python train.py --head_dim=32 --vocab_size=8192 --seq_len=256
Each number is 200 + 20 x the weight over its row's rms, rounded and kept within 0 to 999. Layers, rows and columns count from 0. The size before them is the row's rms in percent of the matrix's.

# gate: layer 7 MLP gate, 448x160, rms 0.107, rows 384-412, columns 80-159
# up: layer 7 MLP up, 448x160, rms 0.106, rows 384-411, columns 80-159
# down: layer 7 MLP down (transposed), 448x160, rms 0.101, rows 384-411, columns 80-159
gate384,105,145,184,210,209,215,194,191,189,200,216,179,220,197,180,217,215,203,217,196,219,223,215,214,182,204,194,191,181,193,206,180,195,183,166,211,211,201,209,218,176,220,161,167,202,188,212,239,216,227,219,193,189,179,164,205,200,185,207,196,226,207,197,191,158,225,237,216,193,205,207,186,139,198,197,212,211,202,225,206,214
up384,099,225,200,193,199,209,185,203,201,228,163,196,223,170,206,203,180,191,219,158,218,183,238,185,209,174,220,192,184,202,212,185,181,203,186,228,182,154,208,226,206,197,170,169,211,220,218,189,188,198,198,173,177,200,203,227,187,187,238,179,164,182,198,184,188,177,177,219,222,185,219,171,194,189,192,160,204,171,180,226,202
down384,103,182,172,198,185,189,174,196,210,181,164,218,211,171,205,157,225,206,172,206,207,217,169,177,195,182,169,186,225,187,211,200,228,237,213,178,210,224,156,199,225,218,224,186,205,208,196,182,213,185,211,219,232,201,190,220,187,192,164,191,184,166,178,207,199,169,190,166,181,182,169,194,189,241,184,214,185,214,182,210,230
gate385,089,184,182,176,202,206,198,179,235,194,211,177,202,206,190,232,180,177,172,183,216,210,198,200,224,218,203,216,234,201,180,222,214,171,188,177,207,211,222,208,241,231,199,193,211,224,211,198,184,218,193,193,231,174,189,218,241,182,183,189,171,201,184,207,182,209,187,182,203,181,185,209,206,222,222,230,203,190,217,220,209
up385,092,232,207,175,194,182,191,203,187,198,195,231,166,191,179,172,237,232,190,220,216,217,172,210,241,211,218,221,216,197,203,200,200,216,191,181,180,173,191,229,189,215,212,203,164,221,194,225,192,157,202,221,195,216,167,191,146,213,194,182,192,187,221,212,239,219,181,215,222,201,217,224,183,190,177,191,193,204,191,188,229
down385,091,210,194,159,202,220,237,221,195,214,214,196,205,232,201,214,175,190,235,203,163,210,213,130,188,205,202,172,187,204,221,192,212,189,186,185,231,227,192,176,196,202,194,209,208,201,209,229,222,216,225,175,193,217,214,169,225,172,170,209,213,175,184,184,210,211,194,201,189,194,205,209,192,197,220,181,212,206,196,228,197
gate386,088,199,200,187,245,197,190,218,198,231,213,230,187,188,224,192,205,174,221,185,227,212,165,210,226,186,171,178,220,212,185,209,225,207,183,173,193,211,186,208,189,176,203,217,206,209,197,209,190,196,175,190,230,197,173,235,203,190,194,210,247,231,220,189,223,181,182,208,193,188,188,216,226,221,178,202,247,195,195,186,229
up386,083,158,235,193,194,191,188,192,229,184,177,161,224,216,194,158,195,211,237,198,174,238,184,187,218,163,225,207,185,210,220,182,200,220,186,209,213,192,225,226,211,201,218,169,218,233,227,209,219,213,230,216,204,215,221,199,160,211,164,195,194,176,204,210,204,153,188,188,205,196,172,207,197,220,201,207,209,221,165,221,187
down386,089,195,179,194,224,194,173,200,215,220,173,208,218,193,237,186,216,194,229,175,215,152,190,191,239,179,150,217,203,214,207,163,212,177,221,165,199,236,208,188,185,176,228,185,190,210,203,180,173,192,182,220,185,194,197,235,245,167,180,207,192,190,206,164,231,210,205,195,174,138,179,210,197,212,207,209,188,197,184,215,197
gate387,091,199,187,220,210,216,206,199,241,243,196,173,228,198,200,217,197,176,199,188,173,222,232,178,198,209,182,165,212,210,191,220,227,198,196,204,214,216,188,217,246,246,173,168,198,195,197,194,217,182,203,180,186,224,221,227,224,168,198,192,180,214,207,213,189,196,224,189,171,199,193,181,180,209,222,231,202,188,211,214,174
up387,087,215,199,188,225,206,231,200,225,191,211,166,200,225,233,218,196,213,229,187,223,211,192,200,189,198,213,201,172,208,164,197,231,184,185,232,205,213,250,176,212,204,195,188,193,187,234,213,174,227,187,171,211,169,225,191,214,186,242,188,200,199,179,171,208,186,217,201,210,186,192,200,205,213,220,229,216,182,213,205,184
down387,088,193,224,219,177,188,191,194,182,189,222,200,177,184,193,195,238,217,195,224,186,183,180,224,218,205,198,198,220,191,207,176,221,192,208,211,192,132,199,205,195,175,181,219,202,187,209,203,171,234,181,204,217,219,157,219,155,171,216,204,216,198,207,223,203,221,173,193,205,233,202,220,245,180,203,194,224,210,224,178,222
gate388,092,174,230,199,188,221,244,227,204,179,193,212,222,213,168,222,193,232,232,182,193,162,188,207,220,189,181,208,172,170,218,214,203,198,206,199,221,223,208,174,215,182,214,219,235,202,201,235,196,164,193,175,208,195,208,201,214,192,208,210,204,204,182,214,210,206,218,189,205,156,184,167,215,201,226,204,200,221,209,213,198
up388,097,194,199,209,200,211,202,184,157,189,229,205,186,209,196,183,215,195,180,176,209,226,222,206,192,183,185,196,195,185,189,219,197,222,186,200,179,215,188,238,205,167,141,183,223,203,180,215,154,237,175,198,218,198,222,211,176,211,165,196,197,207,202,191,198,212,208,214,202,201,214,220,171,213,199,221,218,186,218,206,191
down388,095,190,206,213,184,191,210,198,183,210,169,171,225,200,187,226,176,198,203,188,183,182,223,234,188,184,173,197,167,236,218,204,201,239,165,165,229,223,211,220,206,168,219,216,179,222,200,177,205,195,207,229,233,186,197,200,191,232,185,230,215,185,176,191,201,220,179,174,192,170,180,186,221,184,223,188,177,206,192,181,186
gate389,106,174,201,197,206,187,179,245,193,230,208,214,189,202,166,175,216,166,197,201,211,224,206,189,154,228,201,197,184,204,183,227,228,183,180,226,233,215,208,185,195,228,191,211,200,165,200,186,179,187,193,243,212,194,205,228,221,195,220,211,211,229,230,202,182,213,216,205,218,188,236,207,206,166,187,196,166,181,193,206,191
up389,102,196,170,202,215,227,201,190,183,183,216,208,215,210,190,197,210,207,227,211,188,181,174,213,233,225,190,209,192,187,189,181,169,200,210,188,193,228,208,191,174,196,199,170,192,204,191,207,202,196,241,162,224,207,186,158,205,185,191,200,170,212,209,209,200,222,203,240,186,215,221,213,196,210,205,224,207,226,213,221,195
down389,102,224,192,225,231,215,180,221,227,200,210,181,228,231,238,212,186,191,185,243,186,161,194,185,189,207,213,207,197,211,182,164,190,209,220,184,200,203,184,206,233,208,216,197,190,213,167,203,206,193,212,215,171,204,210,199,230,216,196,184,191,207,205,203,267,190,169,178,203,208,215,171,203,220,199,204,201,212,222,250,184
gate390,104,203,205,232,196,211,200,217,204,164,184,210,223,187,218,222,195,171,198,224,212,198,196,184,217,198,172,207,183,169,204,223,178,195,197,175,208,170,203,206,201,209,225,214,177,186,226,232,217,228,190,229,192,178,203,193,297,176,205,198,208,193,224,202,216,175,193,185,210,214,172,180,236,218,190,207,196,198,201,150,194
up390,090,161,198,193,227,197,181,203,213,174,195,207,219,208,225,225,239,203,169,221,229,188,204,202,194,212,175,221,171,207,197,188,159,197,210,208,190,168,218,188,225,199,197,182,193,201,216,199,227,214,216,209,180,179,206,205,241,217,205,226,208,186,233,172,190,189,204,218,208,188,164,181,244,200,182,184,202,192,198,187,178
down390,095,176,187,203,223,194,186,213,206,180,196,201,173,209,194,197,227,189,206,220,208,251,173,177,182,211,182,209,200,177,174,181,208,212,207,229,206,213,183,201,207,248,197,188,203,180,249,162,188,211,195,230,224,182,189,169,232,174,195,175,179,221,176,191,192,206,174,186,195,228,185,208,211,220,200,196,213,205,180,180,191
gate391,099,191,195,185,182,183,209,194,210,219,221,209,177,207,189,205,205,214,224,188,200,218,182,196,221,243,193,157,209,190,165,213,186,169,192,223,203,186,175,192,153,214,193,197,200,176,182,220,229,172,180,186,212,165,200,162,195,205,206,197,173,186,221,181,200,226,212,245,241,177,193,219,163,202,188,149,213,207,208,211,178
up391,097,183,198,208,184,177,228,195,207,225,175,210,179,174,207,203,164,179,238,194,179,196,196,205,218,212,194,195,178,159,195,199,152,182,202,198,199,191,185,229,190,217,222,172,180,153,195,222,242,200,214,175,158,176,221,179,235,207,237,156,198,169,191,190,205,179,202,194,203,192,227,228,140,206,216,196,243,208,212,204,228
down391,095,220,219,220,207,188,221,218,216,212,188,175,221,218,184,197,184,171,212,200,200,166,224,144,202,220,226,232,183,187,217,188,171,237,220,195,199,186,224,172,172,195,171,218,211,265,233,159,196,229,194,215,195,215,210,229,201,190,182,226,198,188,172,237,212,195,231,198,197,205,206,187,217,211,179,212,188,190,177,225,226
gate392,109,202,215,220,213,212,217,210,213,189,211,209,199,202,205,208,190,192,195,166,237,192,206,197,213,233,195,215,203,193,178,232,187,178,171,206,225,236,171,226,190,201,194,176,171,220,216,193,189,199,170,214,208,204,175,205,223,197,167,179,180,193,222,206,184,217,194,217,187,212,168,200,160,209,224,178,156,195,211,209,236
up392,101,172,204,170,202,239,178,180,196,186,200,214,172,178,227,164,213,243,178,220,205,228,203,191,234,231,175,188,213,185,209,165,185,238,220,198,201,229,224,198,193,199,201,195,187,186,173,197,187,187,186,205,214,210,215,205,194,215,238,223,202,225,165,188,193,220,194,202,208,202,207,221,202,192,165,233,242,218,192,191,200
down392,102,204,199,228,227,185,186,245,188,210,202,195,230,239,210,188,212,198,200,175,229,184,190,245,181,229,236,208,197,198,235,206,178,230,182,184,220,222,225,212,224,154,190,193,182,210,192,226,200,205,170,232,213,197,183,200,259,232,179,203,195,195,204,220,182,193,163,208,182,213,191,196,227,178,210,182,182,157,208,209,207
gate393,112,217,233,194,235,214,222,250,195,212,206,190,188,223,187,228,174,187,176,216,185,182,204,168,208,217,210,200,192,244,178,198,201,200,194,203,180,186,171,212,228,166,188,211,193,196,203,196,174,188,191,249,181,175,189,174,168,197,180,183,215,171,201,195,218,184,235,197,193,175,240,196,223,189,221,169,198,208,238,191,192
up393,106,185,201,199,187,190,174,190,207,196,188,178,246,231,189,182,185,207,250,188,199,205,184,230,222,207,177,178,205,203,185,181,184,205,223,203,202,213,189,176,182,205,206,228,196,244,222,230,229,218,196,213,233,212,195,240,199,230,241,174,207,237,197,161,198,194,156,228,225,185,183,224,229,201,206,215,206,176,166,187,224
down393,109,188,193,241,195,176,209,181,207,217,219,187,188,184,215,170,248,234,198,221,206,193,184,258,203,223,216,209,188,209,204,200,192,237,200,194,194,219,206,187,202,246,209,206,215,238,186,195,188,233,198,217,197,188,177,210,254,219,194,178,216,229,242,219,197,208,186,180,198,240,182,201,189,181,169,194,194,171,187,180,212
gate394,105,219,198,203,212,244,194,206,182,214,199,220,186,218,195,206,216,236,215,198,193,202,218,208,257,220,189,157,182,181,177,197,215,174,203,178,178,190,215,207,207,192,189,195,223,190,170,224,173,181,191,197,166,212,156,210,215,190,226,232,214,203,209,192,237,208,248,195,187,244,175,199,192,165,186,184,217,182,218,186,226
up394,107,215,208,177,214,206,189,227,209,202,201,205,171,203,203,181,205,200,196,204,201,194,200,226,197,189,208,204,210,181,172,180,235,178,178,188,188,196,189,194,196,201,240,211,220,180,181,221,161,170,179,195,174,217,179,161,210,207,219,176,184,205,144,199,198,232,242,189,197,176,217,195,210,160,185,176,192,216,175,163,170
down394,105,215,233,173,184,206,192,209,234,222,209,222,208,192,187,202,173,216,207,162,234,199,181,225,225,221,213,215,226,168,190,215,216,174,219,237,207,203,209,180,166,182,227,187,224,187,195,200,168,214,169,205,198,187,158,185,158,189,217,229,214,215,154,202,246,185,190,190,201,205,218,193,223,181,213,185,216,211,210,223,201
gate395,101,218,234,220,196,215,148,168,195,195,209,198,185,219,187,196,199,206,194,191,198,199,214,186,203,206,176,184,191,156,205,237,192,203,178,200,181,170,190,190,196,219,205,205,182,215,196,238,198,169,224,204,164,231,201,223,218,203,189,207,215,209,161,204,234,213,237,188,170,208,207,193,209,236,226,187,197,202,217,163,237
up395,106,207,206,216,210,197,200,201,203,198,214,203,219,192,157,182,221,178,191,174,232,223,217,211,193,169,216,219,162,154,225,226,217,211,209,206,159,180,209,214,204,213,190,182,180,196,186,195,187,171,200,236,188,230,212,241,205,222,188,194,189,207,158,171,190,192,186,195,208,235,201,170,202,192,195,192,209,232,245,213,195
down395,100,190,221,199,184,185,164,182,216,190,184,208,210,225,212,207,206,183,211,182,220,191,194,203,232,226,206,201,188,194,204,177,209,192,221,197,221,192,205,191,172,199,190,210,218,169,183,188,196,227,219,230,168,208,203,217,184,237,198,138,199,208,192,171,213,190,222,207,222,195,190,190,184,218,226,242,172,226,188,223,228
gate396,099,180,207,210,198,163,236,235,144,227,222,178,186,192,189,229,196,202,223,174,168,204,180,190,213,219,177,220,206,203,189,198,193,176,188,205,205,227,204,198,198,193,166,190,223,156,211,193,208,188,197,202,189,202,209,196,250,207,224,205,211,196,193,167,202,217,220,214,210,213,222,184,203,188,199,205,206,223,168,240,162
up396,097,217,189,185,170,203,218,185,197,237,219,189,235,206,215,229,187,233,205,204,147,166,217,178,189,190,202,201,225,201,210,245,197,204,194,209,154,189,204,165,219,195,245,234,204,195,192,181,212,189,200,229,215,212,207,179,214,203,204,239,215,205,196,177,243,229,222,190,208,202,222,216,217,175,206,178,171,197,219,218,220
down396,098,184,197,185,209,162,206,224,209,208,197,222,187,217,182,190,164,175,207,207,194,207,201,169,218,227,211,182,200,207,193,191,217,193,198,176,174,218,224,205,180,211,198,200,193,204,164,216,215,219,218,207,234,205,181,214,160,203,196,226,210,184,191,227,190,200,173,204,192,215,214,198,195,192,198,211,221,183,217,164,201
gate397,091,184,166,197,190,192,210,178,215,195,182,223,215,213,180,199,201,204,223,197,197,240,193,202,240,204,202,183,226,197,166,191,192,175,190,200,191,225,141,206,195,209,198,195,195,178,208,197,201,179,205,186,224,200,203,197,204,201,215,191,203,183,207,176,207,193,242,215,251,185,191,220,194,208,199,178,191,210,208,227,225
up397,095,190,155,200,200,227,204,199,181,200,230,202,191,219,255,240,212,186,205,170,192,199,194,215,242,198,201,212,206,211,199,197,174,187,191,196,224,198,205,192,193,239,213,179,198,157,198,195,228,216,203,200,192,191,206,202,240,164,223,211,219,184,169,190,181,216,221,221,189,209,204,213,233,224,193,182,183,195,202,189,201
down397,095,206,209,200,208,196,191,178,183,162,192,169,153,211,211,216,238,196,206,180,191,183,194,260,190,222,191,168,172,205,167,225,188,199,194,188,190,195,201,209,199,162,196,198,210,193,218,199,164,185,194,207,209,204,201,178,163,217,233,206,184,209,209,209,194,204,216,153,212,184,172,164,192,215,201,209,209,199,209,166,188
gate398,105,214,172,218,193,207,200,206,193,195,183,206,179,182,199,181,176,209,202,177,191,169,174,200,216,206,204,196,198,163,154,226,200,195,203,183,183,193,177,195,199,256,188,185,191,217,174,192,220,171,192,208,200,221,208,194,232,193,181,226,226,192,183,227,230,197,226,202,204,206,234,180,217,197,226,173,186,172,201,149,158
up398,110,166,202,199,211,226,197,166,184,196,196,242,234,181,214,197,195,173,171,197,201,187,218,223,203,208,185,196,204,192,219,174,195,221,199,204,188,219,194,224,184,226,196,213,196,192,149,201,197,222,220,185,190,167,208,235,156,214,193,179,228,215,209,205,199,218,206,186,235,188,179,207,243,176,217,232,170,218,177,220,236
down398,108,221,239,227,193,220,192,184,220,175,193,228,205,212,216,210,209,206,196,215,205,195,220,267,189,192,207,203,214,209,198,198,211,191,212,205,190,186,175,208,174,174,209,196,223,195,146,223,205,206,215,208,200,208,204,209,186,218,209,200,214,203,183,191,183,201,183,186,175,205,206,218,208,204,177,194,219,159,201,189,179
gate399,099,201,206,211,213,232,260,188,230,166,200,207,180,186,205,218,178,158,211,196,213,192,221,186,206,225,151,211,201,224,189,205,179,195,209,206,164,173,173,217,173,238,211,229,179,183,191,208,158,170,200,231,186,210,199,201,173,178,224,184,218,204,208,225,208,223,189,203,212,248,226,223,176,214,211,219,203,177,213,193,186
up399,098,206,186,199,156,177,194,208,165,208,204,178,206,196,244,185,201,239,202,200,221,226,193,192,214,217,261,186,182,216,168,184,197,200,171,226,222,178,222,211,183,207,159,162,206,193,213,172,190,237,178,181,177,159,201,160,237,210,188,197,184,178,207,205,211,194,211,203,257,177,204,183,201,186,200,175,204,196,209,186,206
down399,101,201,204,203,187,201,214,234,198,162,184,203,177,211,220,182,238,190,215,185,182,197,217,248,213,168,212,214,203,189,185,185,188,225,182,195,188,215,206,178,196,216,214,192,216,171,172,207,185,195,184,215,205,201,207,172,226,211,204,184,153,223,198,213,206,217,162,205,202,193,220,157,190,161,183,222,186,195,203,146,207
gate400,097,209,220,197,187,195,207,209,232,196,176,183,214,210,199,213,212,246,235,207,172,192,194,211,209,201,180,228,197,255,242,190,166,214,210,195,224,209,198,176,193,173,194,221,202,201,226,205,198,196,194,214,213,197,217,179,185,192,199,161,190,126,194,188,197,201,208,208,200,191,204,210,236,182,195,208,230,204,169,185,210
up400,094,235,187,241,188,229,190,225,208,237,225,198,204,156,217,230,190,217,209,220,180,183,196,213,202,196,198,229,193,189,247,199,182,198,182,191,185,189,227,204,190,192,197,197,216,208,216,204,210,191,192,208,203,241,198,198,219,202,197,187,196,190,179,213,164,219,175,207,214,216,221,179,194,189,213,192,193,198,183,194,196
down400,093,196,199,222,197,223,180,145,213,190,176,214,141,185,193,212,256,212,180,210,189,205,195,260,178,190,187,150,219,196,174,219,236,228,215,192,231,213,185,212,201,189,180,202,182,202,164,162,214,209,184,180,191,196,187,174,195,218,186,220,209,186,190,172,199,204,218,175,186,200,162,180,206,222,225,169,209,213,208,185,226
gate401,094,174,156,224,184,203,158,224,186,172,204,259,229,206,234,218,194,203,160,215,220,215,221,223,171,215,177,209,198,184,176,215,175,190,207,183,208,201,188,195,214,187,148,190,194,181,236,209,196,215,186,238,179,225,184,203,237,201,197,171,197,208,190,206,196,183,182,217,235,216,171,195,213,209,169,204,199,191,198,202,173
up401,085,218,257,210,156,181,191,196,173,178,203,201,220,200,209,182,210,203,203,219,186,173,197,207,174,186,210,198,190,195,232,178,216,202,189,227,199,201,197,187,188,167,226,209,195,231,204,217,199,231,190,176,240,206,221,206,202,217,210,220,204,215,209,213,183,217,183,219,190,207,200,192,230,172,194,203,193,204,186,225,223
down401,090,195,214,239,206,192,210,184,204,212,195,203,185,194,196,199,176,219,194,216,251,237,199,182,202,189,179,174,248,157,147,197,213,199,191,219,182,210,191,182,202,237,228,181,208,164,219,212,192,164,216,203,187,216,193,183,201,168,208,174,186,201,204,192,198,181,211,132,197,208,165,207,176,216,219,208,233,207,213,225,192
gate402,100,233,234,174,175,209,242,220,191,186,223,222,182,187,200,224,195,200,228,192,173,205,173,199,194,184,152,170,175,213,174,233,219,197,154,211,189,192,215,197,209,230,203,235,210,183,187,195,175,201,182,191,226,208,220,163,208,169,174,209,190,189,219,224,185,205,228,197,209,210,185,183,218,199,195,189,195,172,202,183,189
up402,104,197,193,168,221,198,230,190,137,181,190,198,137,188,199,210,210,217,190,183,235,207,202,183,214,193,228,165,176,183,218,182,218,212,205,204,209,233,202,202,200,213,201,229,198,225,191,186,205,194,178,212,196,218,170,201,195,205,229,216,186,196,221,159,213,201,205,195,213,190,205,190,183,184,198,188,203,201,201,185,219
down402,100,215,206,182,172,186,180,227,170,235,177,195,221,224,201,212,190,208,195,186,204,217,239,209,209,207,183,202,209,188,234,204,161,222,198,191,231,173,207,178,215,156,233,211,228,237,194,208,173,216,183,217,201,154,182,190,190,180,177,227,177,207,217,188,188,203,179,193,206,220,217,171,233,204,176,180,173,167,191,206,185
gate403,102,223,218,189,201,200,199,202,174,179,239,215,200,224,206,215,208,183,190,158,226,229,219,186,236,205,216,143,212,222,211,162,198,209,173,190,166,188,189,181,203,218,214,175,172,212,207,182,167,167,210,214,212,195,216,211,213,191,216,203,197,181,208,193,184,178,218,232,183,204,203,209,199,189,187,169,199,164,221,175,212
up403,098,180,191,205,173,209,186,173,218,187,199,201,230,165,202,192,190,207,215,256,245,201,214,195,220,208,192,199,209,204,195,205,201,204,204,192,193,144,179,193,207,201,182,218,238,235,186,205,199,212,200,167,191,184,223,204,221,224,198,206,227,211,240,176,193,200,210,198,195,193,200,197,182,215,253,179,205,179,233,152,203
down403,099,199,191,187,214,172,212,197,171,213,203,205,196,204,222,221,233,201,211,200,187,220,191,247,225,207,191,183,192,230,192,236,172,211,201,214,220,222,225,178,207,180,213,207,182,196,181,202,201,180,189,208,225,217,239,198,144,226,196,204,222,209,187,178,214,197,189,206,196,220,181,198,186,197,192,186,237,243,192,168,180
gate404,094,204,187,210,182,208,197,231,188,196,206,183,204,172,196,189,193,189,166,171,245,210,179,179,182,211,177,169,189,195,215,219,216,202,173,206,193,190,199,195,195,210,200,198,201,218,184,209,204,190,189,236,188,177,205,179,192,196,192,190,240,180,200,160,201,202,208,215,237,192,227,188,207,176,207,176,191,180,204,171,167
up404,092,232,190,217,207,227,209,216,213,194,186,242,205,216,202,189,175,199,242,199,179,212,194,198,214,205,206,213,200,175,177,193,161,204,211,189,228,236,183,208,193,205,196,184,239,212,227,210,207,215,219,175,220,214,157,206,198,185,205,219,210,215,179,195,209,203,255,213,194,216,172,187,194,215,197,218,193,201,192,199,204
down404,092,240,223,213,194,165,247,183,198,202,217,180,206,195,202,202,177,195,186,199,182,204,176,142,235,205,163,219,192,167,215,221,190,179,192,167,200,180,191,207,197,173,219,203,226,216,207,222,193,218,223,182,198,209,204,189,269,160,178,210,221,165,212,209,180,213,224,198,172,208,195,179,206,207,232,206,225,187,248,205,211
gate405,097,204,192,215,232,196,212,223,190,178,193,199,220,195,211,255,184,211,199,175,229,193,187,217,207,183,190,208,215,179,223,220,190,201,238,200,207,230,178,216,202,216,173,209,194,179,197,207,197,200,168,197,202,219,159,201,194,190,160,192,172,169,219,211,206,170,170,263,230,175,217,193,233,201,219,194,175,194,196,213,212
up405,095,174,204,195,228,189,191,219,207,200,176,215,193,193,207,214,217,204,199,188,224,201,221,198,197,203,200,195,188,190,194,193,180,201,187,198,188,230,187,188,189,224,209,156,196,208,206,160,221,157,181,206,180,244,196,210,227,183,195,202,195,184,229,190,188,203,197,183,179,222,212,223,211,230,170,175,167,196,237,177,176
down405,097,208,186,173,165,194,199,206,175,199,212,184,223,206,199,202,203,201,180,207,186,177,197,194,213,226,199,255,197,178,197,178,216,221,209,212,178,208,214,176,222,196,189,194,192,185,235,222,193,203,210,188,185,208,193,187,212,195,222,168,209,215,194,189,207,207,201,189,171,188,195,222,246,235,218,173,193,202,225,203,192
gate406,105,208,195,235,209,219,220,228,179,201,231,195,195,200,184,209,137,217,187,202,196,215,156,206,237,209,191,231,200,169,183,198,162,168,200,193,202,201,197,221,180,197,203,207,163,182,210,191,209,201,187,213,191,228,175,174,193,184,199,192,193,247,185,212,193,156,187,189,235,236,153,216,190,191,246,194,192,242,209,188,216
up406,104,213,201,199,181,206,232,209,180,183,179,200,189,215,224,186,195,210,201,194,189,195,169,207,181,196,183,213,217,218,160,216,157,193,191,157,180,156,185,182,188,224,175,223,221,209,203,199,238,209,185,203,209,201,223,211,186,202,223,198,220,197,194,194,187,150,197,174,210,213,182,215,215,204,243,210,222,188,201,192,179
down406,107,221,172,228,226,217,205,204,218,240,174,174,226,212,204,223,200,172,176,206,179,210,197,186,209,221,197,231,192,186,205,184,185,159,204,229,195,175,211,228,189,205,202,202,177,214,180,213,196,190,203,170,228,187,203,220,254,142,209,216,194,206,194,204,204,194,191,208,219,214,209,211,182,200,208,210,191,234,224,228,234
gate407,086,199,214,206,220,212,191,178,173,195,205,206,168,221,226,211,245,218,194,202,205,246,179,188,227,215,218,192,225,185,234,199,195,204,216,199,205,200,190,216,174,217,175,179,206,168,186,171,183,215,197,227,223,189,178,232,187,199,206,204,171,218,199,214,200,206,179,211,198,191,187,204,189,224,189,177,202,176,212,228,207
up407,091,222,220,195,205,222,199,204,172,209,199,188,192,203,163,213,177,193,177,168,220,218,216,207,222,206,198,179,240,187,215,182,192,206,209,189,202,224,178,177,241,184,184,185,214,193,186,178,190,143,211,217,207,169,230,230,220,192,221,207,211,214,170,217,224,220,191,201,203,208,195,188,182,205,185,186,201,219,203,185,206
down407,091,203,174,213,194,144,169,194,232,185,180,174,226,175,205,183,184,212,229,219,213,195,205,132,173,189,210,201,180,225,205,218,200,210,235,206,216,206,212,228,200,212,196,183,181,241,175,169,169,212,213,208,223,190,194,188,202,154,183,212,208,196,189,204,210,166,220,209,204,217,207,216,222,173,194,262,187,209,198,194,208
gate408,104,202,196,225,246,232,192,215,234,214,201,190,151,213,186,203,170,221,199,158,195,219,224,175,204,222,198,223,197,175,202,184,205,160,192,215,220,238,183,155,215,223,195,189,207,160,191,208,184,192,180,212,189,203,166,183,214,177,253,215,212,210,183,184,222,214,193,211,202,230,217,168,182,212,206,198,190,180,191,173,205
up408,108,216,180,211,185,208,187,184,194,204,191,221,201,223,188,215,198,223,185,204,183,210,222,198,169,243,196,205,186,218,244,185,197,184,179,162,221,173,226,188,184,183,198,213,168,180,189,200,211,217,201,224,164,166,192,200,195,227,223,181,212,210,180,198,195,189,195,189,220,215,219,170,208,207,169,213,198,208,194,209,250
down408,108,149,191,224,191,198,190,230,175,228,205,206,179,201,184,185,161,202,196,175,212,202,194,218,194,220,199,215,195,231,203,195,214,167,220,208,169,215,179,196,200,162,200,198,205,184,161,215,186,206,194,220,206,186,188,202,227,205,194,192,189,197,201,212,166,211,184,232,213,175,211,192,194,253,208,217,218,226,226,170,216
gate409,091,177,195,176,190,176,223,191,211,222,172,199,209,188,212,230,189,174,191,204,222,220,200,179,178,211,173,190,191,232,206,219,207,163,163,204,220,217,212,216,203,221,224,230,149,163,196,217,170,227,184,170,211,160,168,211,203,167,199,179,224,200,219,201,173,205,213,205,197,192,194,176,223,204,230,183,211,197,206,223,202
up409,094,179,194,227,220,222,140,172,219,184,216,203,184,226,217,174,171,209,206,181,175,211,194,194,208,219,213,192,176,198,195,190,220,214,255,233,196,210,210,235,218,169,185,184,224,210,227,200,180,204,234,196,210,177,216,211,203,218,201,196,247,195,217,202,186,251,187,187,207,224,203,169,176,186,193,202,181,190,189,177,228
down409,099,228,198,212,199,202,171,225,211,200,203,187,195,208,201,173,238,202,214,184,210,205,163,256,191,197,201,221,176,213,209,194,193,227,180,221,217,202,190,195,165,177,234,207,214,179,205,236,163,214,186,195,178,198,206,217,164,211,212,186,187,216,174,193,173,202,200,174,218,210,201,180,183,191,172,168,181,210,191,219,217
gate410,085,216,203,188,213,192,203,240,198,220,195,220,206,184,205,226,212,193,207,209,195,199,180,214,181,198,188,234,179,148,205,210,225,189,234,235,238,203,203,221,195,191,198,235,205,179,160,193,216,195,202,205,183,237,194,215,208,189,205,194,213,197,180,205,184,194,201,192,159,154,171,200,188,185,181,223,205,210,178,211,228
up410,087,187,202,212,176,178,178,165,218,185,164,182,210,212,176,186,229,178,204,225,209,205,214,202,150,218,231,201,183,202,228,170,179,207,191,226,195,172,197,214,195,199,224,184,206,208,155,206,200,194,204,199,198,196,208,212,195,213,204,216,200,151,178,230,217,202,209,183,221,208,225,184,235,201,193,195,222,209,182,216,220
down410,090,202,222,218,185,216,219,202,225,205,192,200,185,208,207,208,214,180,207,155,159,256,169,204,246,224,198,167,195,186,196,231,194,182,165,213,169,172,202,214,199,165,192,197,218,220,216,212,195,203,201,226,189,204,181,182,172,243,191,200,224,192,212,218,198,214,188,196,179,216,173,195,206,206,206,218,209,205,188,205,192
gate411,109,168,194,216,206,224,170,211,209,203,199,190,200,210,184,219,200,184,196,213,186,199,215,196,182,212,207,212,214,222,220,197,212,181,198,212,250,187,179,224,198,211,210,203,166,191,225,199,209,225,207,202,192,180,192,200,244,189,157,179,221,203,189,177,191,219,203,236,199,206,209,174,203,154,198,194,234,174,181,186,173
up411,110,172,174,187,247,215,154,215,210,221,194,168,200,199,215,183,190,197,188,196,194,222,185,179,192,222,211,165,217,167,216,197,198,180,183,235,234,220,206,184,183,163,208,189,183,168,218,177,177,239,186,183,179,173,204,197,212,182,212,185,175,219,212,170,192,226,215,239,209,192,203,153,203,196,183,166,193,209,209,165,219
down411,108,173,183,211,201,233,222,243,195,226,199,212,207,209,198,211,190,212,199,189,189,217,195,248,175,189,203,173,193,232,191,190,221,175,210,187,174,206,203,220,170,188,212,207,223,214,189,211,251,265,180,208,223,167,190,197,197,187,180,242,200,202,222,210,188,187,217,206,223,225,230,193,232,163,198,218,188,193,205,189,176
gate412,097,213,215,208,218,199,175,179,219,208,185,193,169,194,181,231,181,199,168,207,221,245,201,189,184,224,192,192,200,197,205,191,235,200,182,201,245,195,196,204,217,208,204,187,199,199,184,179,171,159,198,200,181,173,198,202,211,182,210,200,163,223,199,224,171,222,200,209,193,193,182,178,161,217,193,226,160,164,239,175,181